Part of a small language model's weights: rotary positions.
Each number is 500 + 25 x the weight over its row's rms, rounded and kept within 0 to 999. Layers, rows and columns count from 0. Numbers have three digits each. The size before them is the row's rms in percent of the matrix's.

# down: layer 2 MLP down (transposed), 1024x384, rms 0.174, rows 620-641, columns 96-191
# gate: layer 2 MLP gate, 1024x384, rms 0.123, rows 621-641, columns 96-191
# up: layer 2 MLP up, 1024x384, rms 0.123, rows 621-641, columns 96-191
down620 102:480506527515526480484527484498500509499498465508501460545517448508482454520491505505494513527473516548514462491496538514537447511497452497530499487509480488507467486475489501500452511520516493428490572512506491486505462502491496485497491501495528495519536471506456534536463502541467528490
gate621 101:499490478499513501512489499485469490496519468472513492527495433474510514470458465506517489505469537520449485483467540517496499457541512490488498486506472477483514507515536522518521503520470513447552518529505513463505514521483557487501441529510487461528507464480519456499462525494494490492
up621 099:473477485495444507505512509485505516503527484457493494505504551494489468521512472513478511483448500486497501485505468491512521482527518436523471508462536524507491498495526551486496488484523501509490484505466509524524502511468479446501476456477487502531513472466511496492510482543531519448
down621 103:459517510520444476517517477492502482497484495513504503470530455488551559468468489519483454520518505458509484504491520486475482508484514476495517481511495511500501538437564542519523524512507505478509485536508545499483515486482496538468477501516474465434504506505548513496464485453514514503
gate622 099:490526497474440539488501463475493543476533490512515463529504513462480456463473501506511539498488459506495474498466521459522498473494492470503522477524515526487514548492562472509505477455511498499485510522525534496511466514507477488511497478524559503491501474462484527491506529464464519483
up622 100:524509471492473483480477558448535536503542513516519509553467504522441489512500488515480530517501500480484485482505505453529514460507517467538529481509540534491515533534488566525482511489506511528476492556522525490518493477513520518538520471515531478503511488524492496491480508520476522526
down622 097:523468473478481471518475524456512497470517453511506506508518508484474482486516503483496483548503530464470467522492528533503493525489509478480509475510523467485476517530485542477519532499506492519484483515492491498470546514483508513515486468510526532509486478505526505530544512496504532525
gate623 100:442483518514462481557439509476482513545513469521472504530541513512451488445501445491469527499446482515492512512446534477501508533505502512519496508471498497516506461508505493489526497466510514496511506497502502495459501537470494472522496501523470468496495481511484515521492531498553487502
up623 100:480544491514503523452533522520528474469511522485536548531460526476505509470528519524504458500509485468524505533520509521509462511508508523465484487516501490487500502528512492503497533502510475500506501517514512493507514497497519499457495491508519553514467448490494556477515491503501487492
down623 101:530512479535512492475521486457517525497454500508494439504498510473460496509478510464520522513479515499503491477553527509495525521502479484500480525578507480552516514516469483501482481520446527450450531511534512497519479503522492499511500486459533501485527561491530500506484482505468500459
gate624 103:545507459509479493489518516474491518462498485522494523550502467490482499522482493490498533536502537501518522513486474458499462541485481512428485460547482477503478513495480492536475500521519512461491472523539528504508483505492523457517489503493507469483481528454508535530531507483542479506
up624 104:486571475483533535515493534509492495500503508500472479493489511476481563516500490505536442531490513494520518492439482515486512514529487542525495532500478488513492465492520463498490531493485525480509500525508515493488474524501504514513499491490446463507502504519510459534507546479526546499
down624 102:483555485478476528502492507501534535500476506503516486502460481460490471518494515519524465488521526522494504529476518527518512433523538549479500499531503526471483505484513489451544485516478531504486454496502481477511498517492505497491455470535484509554491494481466488508491480437450541505
gate625 092:493476513460493519481493483508512508510472528528518524497483467536471505496535425520563492521504518492469502479464487483484503465523486534462472486502496511503509489487504538506540525549508548434504534538514487525497467503510461475493510513464495522505509494533549476497489482522461493487
up625 097:505557516522480533524494518519466474471496490478463473481530493529532516491477516482470484506481452510520505483505542558539549530477531508487487520514474457498485486537506454508436503466487480513576504489492470448544533469457534500488461530520523507487527483519467516488511506511518471520
down625 099:504507515482487540509514489492482477516485514500472468493512457501503489494491508485479508512508474485484518482498469527517484483495543526477521471523451493541476490546533468534492510473504521501542472506553464491515535482478486495514453517553490510496586450523505519506505478507514470506
gate626 099:484443524483470522505505492532509572540529456482517486486517450470518458533517499509528495494503464510487534520450514508486468507486445479500535475504498513495514455489471492520483552535524465528508479482491522480482482506471489485494466520485463488509479490507527490529501534523475516483
up626 098:524474515504485481480512532507486477496498527503483492518453493523467487494523496478529550493485516539506489487478508524497463488508501497493467480479497456528500492454529560502472518437479497481485528517508550494489534492499491499520505493457463475489503487519519523524489503539503439502
down626 095:530453484497455520498486491469504524506477475536498444497530500517528482516526480490484507455516484529504529496484530523524525501509536549537511492566471509518480543513522502551492507586498501468485485458537486497494525564521525500471459487472456506552549510513523511493507456500507497511
gate627 106:498496511526531510479512527507558475535473477515458459531481509484529509436499503466486520536486444504498551507518532511485444519494549472497479472485473472514533468495501431524540489508507483473466484463471494514503492552515520527494466528514491526449500531514499495502511548554487514510
up627 102:518460472500482538501490518485512523552488496536496476492503494456522463476489467501479469550480515526518496486474523485521485505500466501513487480496519508472480513503474515496478439451509489491492474509480532497500459546524426458504494495523540468454486513460508534540448507466504536524
down627 104:488528462513520525476491459520475482473503524495499522496465488516498507531523474474515539484532491506505470494534480495512444506537472473506509531479509451505502477514500525555475476437520498498497525483533469525512464477531463537485528535515497509479539539505502479523507497518508520458
gate628 100:476530494540516494446494513474503446529493500478543508493488522499483520518495517541501493426497522550469485464509461458487498511480534493460460492456537533479456495500487498513482476532479481495485481519523547472512484522452496486464511504528513440508483503479461491502524449478540487509
up628 104:492490510502488490483523501484507464511485511450527518499476517478493513517520506465532461477537499546500489486510486477551485506461546459483541492503537461495471463514493491485533482533484507475504514489493499478483443565478516501499492497499482470552529537519528485528525499506488511535
down628 101:522508505522485504529512505471450488497479508480472478470481489485454492493519537520527493459533526519485513507521487490505478490496500537515509493496533534563493474531509469493493525541477499461480470492521490485497522525495522490509463504545515513473492512461516499513488492469522488503
gate629 099:517489516513476486493484480461508502525476525506516484481505527528520518476501490506523542495507539489498511476496564487532506512488507518523470457523497476486487499484508527498490516501483478493566449564483499532495495440526520501489527502480442522511516498570485504506464504503496433485
up629 092:505470505509491506547479545490490509555504514473503499502471500551481485501524472535518474492484502503533524495476509460492497490498506486533500492507498504509508454512505534496501496524524480452502491519474509524538481477521511472474462481508460492514507502555423505517480510496513494510
down629 098:519502533500509496490470521490441484513473509512528452489512512459489510493487509430516478494556492490477493490521502505529509511480492484457489469490505520484519487492493524522503507479476509476494533539494500495523493518469548495464498477498479470519515503577457524483516504511489512528
gate630 099:508527501506458508460525512510489507478482487529520532474517515497500451514549448516501523524506465510487476541499520486486513498489511492520527521533499493507483491475498508543504485473503461469507537468477459510527489488532463485520511483497514501503506566470533516500468499472494520449
up630 097:506471511481460507493482480489459509520481497531474523469485504498532459526473535505519552474499451500495485552457535480532493547532500513491501519488498455526524498513469517540495461472508517511512535481449470543481516445496493485452521470460454504501505522511485498502459514435479527480
down630 102:557511512490517496478482492494486501493485482498530518531514488505471496457547520490506480528558524491496518531511458491512533494477482498499494495469497516487486536463507496468556520510454512486516505457501534486489503516478514471500515514501464494501406473492471508500471526492512472520
gate631 100:529515502469470500475490536497479500494482487468492472501507485484457500505503520499490517519501538483463492465496522501504495484536501467509550487507514511498474504509480437482493488489494455456516514524531465505452478476520464513504524499511522521485495491502489552527522514502469514465
up631 103:480486508535554485474486497449488528513496505534501464556530535528547464506553466521516516539518492449525484502489526488520468478497477473504487512494470484474507466461501545502511526498451540512473507510462498513481505473520538497477485512512512525458527501465488515463463520469571483500
down631 098:507474522540480473484469454473512493487469512487470515570520441546524532469482488543491498521440492445560490505514470518507463474436551463485514493495485484494473555473540492481466495493479508505505520526492511482499512505532506492494543491459538530458577478482468514507481496515520492511
gate632 106:504509504508493460511501500497495476524480449506477500510504480525517528504493485512474505487472476539504469535525544517522491486499509497553476503488509475508476479458486460500462546514470546472494497507524495522510524491528501463535529509549514528494520481566507532504503499559436472471
up632 106:498474476500508508510504536497523517506534544524528505493469516524501493487518487526460456553469564476460485508471474464453483488497496507474485512519476531503485477507526495493544499488492490475525494478546485489494453525499510536505469540507516485486526513538480549537487516463484501526
down632 101:483546477564521514459476519502467497531478538496530522463504502525531513511472498510531471481451477498486523511515502502484490458486509476524486492475498487528511534493505483470509513510445505489473549517523516503507509508535517500488516514526544526504560522550504505488510479537492500489
gate633 099:492473547457483488479490482496467551505555516489483495495521516523477515511568477504478449502504502451519508540488517501512519500468481472498446474449521465504502509511488506468470507499493537507481511458504496502534499552558453509504478564491477485491504516554528512487523527510477482504
up633 100:513466494514547508517479465498496481462531486507476477464504501492509499504477445467474510473512550508519502477511457498541515496474497487522518524515494527523485497491509486504516528530502451528519457519499511497499477516451502460505502475476529508490497550508465450515500495484540481520
down633 100:481469481485447472514475523532501516536516505457547492484496492470525537475450519461540459514489552511481535499488514510479478476455508444512496537504501487472438501530526474509520503532531497494503503441491451476474526531477511493517532514486517507480585499518485496559489480486507503511
gate634 099:476502499482538498485512491475495495449525486497485473483532492492480457490507502485521504496475537467490501521497492535469490467470497444521515519465491491490477494487465491462489499505486487495510510477499495517495520480476474533546509513515486524505497530503538463508527507552503490523
up634 097:517498469509513478514503457483530493492441477546496474484501494569544490492448502483516472510517493522499486483524489503503547516526509477539539538485481550494510506544540505490497464546471481477504529485487510507522468456517491478550464484490479479546464529530538495483483501484542535486
down634 099:516462504479477495511520530506492515495507522521487536498532518516534513506502520429510476505495501484503484430488518516516512495469521515500462531560479512510511539484522541484467501555477479488499512501535519526513478513506535466488506509447499526514451490492504516522466489507531522520
gate635 102:573470517512527477494497499470469507469488524467476505486505469517509476454519512498513525511502571470476483486458513494516477473523520486461519522484504498497522489510529534488459516475516509488484516475489501495511526506476485551529502564493513502482513532500498443558530503472528461487
up635 097:499507481440468522518494451499524464505541528512479517535511513461523518543473497520504484489535488502495469489514473504505442527479513547491491496504501495513505520506495471508492501512487498534480449501509490535534473525502511473497534525501480493512490507444472538477493496487492539523
down635 099:511446469529492520514511482485471470517481471512507476519506515477488482511541504526538474476553468503501511500494522451446543487516512478537442491505483489505486560518496526463516535535516469506480449504448529514485471477491545449517481478515472510510501522469522551475507493527471486465
gate636 097:526522538458451546515519495511513526474521465506538486484476508521519515471517485534532491481499543469471527467485461508491513489505480516523490463519509529546484502540466522508495463492481494499508497493499535509494507490503507467519494509477501492528513506536502507500507475553444505469
up636 098:457477538512508458456514505475507472491496498488467518486513486519465499538519498511543505519529471477485507442509517484483548520473529513511465528472500462520512538497536505463488502471495508538502557499486540511509513537501503538559497529543551528496510514495495465448484519492508507488
down636 092:516535520504581513517513484453503488483504508475485479481492532464469518494497481454492533494518487465465478461515510484474532489475473503487473518521526513487547497552505498506459494430525502492494489461497491493510500493470485483479476510520541504495575490509455469491506529529542490462
gate637 098:447518466500487541510511496500484498518454480481545503471518518514453499469509522498503502447506542534491497529530516517499520511488511483497461502584563469477476458521525476501495493517540457484507504534515492509490472482470509521455513507533500512542500529489543504514464503437500530493
up637 102:504460531508511507477500502479498484512453521542512488503543494437507513525477473467507531524481496520504485474438500511483509449476510483493462496462513506532500507494482518498560529528520560512524495462536475500515534506519487514476538494456514491506526502520501487511491510483482488516
down637 102:493459435475488527480500467538486518538491524516475480450479502515478478500517474495514535524503496469470485468508506475512494492534491521492504473539472526488516492472476539534507493504504508479459515466469455534463520489487469493513505506540495496501522496471531518499451506529520491512
gate638 099:532483537512493514531537538500488491516499520508486546505498489499514486500488513495507531513526499544521492540514511485494497490459502524483495497498494498477470531469486465482537477559529521502468474527474510503537489508497494473510493489488486526505513465504509472495479461495493553448
up638 094:472484531474503491501515538492458456502426471461503485487527465502479502501522499545479497459457475483501479466497503506454495470498507475531543499522511527468494495524488540493545496450493500430511529434491548490468504533460497484495526489516494500501445532508496466548486527521479490541
down638 099:496495478471492477531511527488471462560501506519462528538500470495520494502484490515495482515525500498492476480491523473464504467469464489528506536493441506479462544515530560495524491499532523509458546480508468482506527492492495500483502508475474485515535489513477452543518501475517521528
gate639 100:467520494504465484538506555497508475499509481532495478477517540487497464478540453527524495461532478546462512507475467510489511509518566486463484493516476483515519516530516491508502496487520519457503445487504471446515519451486551530530473484492480457502494494550507507512510491524530486524
up639 094:513521514516505490542488564493493467495476535483496504485475504506481496483544481497484539467551508512493572484491454495463532511538498485506482484483495488505502523491497449528499496502478466491513485517512483477468510482509555494523470496474474480548496453542522438496473497489470479489
down639 099:517475467528485509493474503503532517513459515514475495478537531526509474516502472513504492493489513479492497497511514512520501527529545484484485484486505451514484518535443507503454475493481532461461409522531516519495499483510509501467491517490473482469482495476515489512539520517491504512
gate640 100:504492489509479512539487462467482486472498486496504512515462482520454540550467505508493512480532492523527531504482482513504520520512529512504528476495493540505485525484513520512492516546499488503504538430472481474539465482507511514495554454488507480571509537497515509526533481485486501466
up640 095:510493475515461519508500479508493481513493512482523489462505496503513518479430492554530538524525527513497499523533467488489479495505501509445494461505482466459468491483537507492492489461529530464508517459480537536536478529496515456499494435525482453518499524499519516464488464495471497487
down640 099:492484517505537464476538460464493504459495522497531504468507480479499549490461504483512486470479495524476501493516521505489487514486504502489519512547504525567493503468527500480472500513514497520466557506492537531484505543497484523469538484506499497513528514490463489531460489507470477469
gate641 097:503484535498505505532515492509457523517512510458490511467496523479512489429512536471535537488462509510506520483525454464527491513547488483485458492489483457490529479451519483499470505500506507479470519436496540525543464551471513527499506487461499470520470499504527477504538451512531467512
up641 096:503493524508473498541488498505517483513508468512509486497506530541502464418481507481543465446469525515535563482521479534552504519511505466460485461508510424502524531503526457530472548524481491507512522498523502491546494508520522481509465567497520512478499457530503471505524494529458478499
down641 096:495502505462488491508472512453452494518505499408513495492535509503520499470510480460484489469502488519473502501525524509528470530491495494472462509524494528507528521542539510524480504501505511459465519452523519479524539518495513540516500541501510529557508469523513502504542458523487465522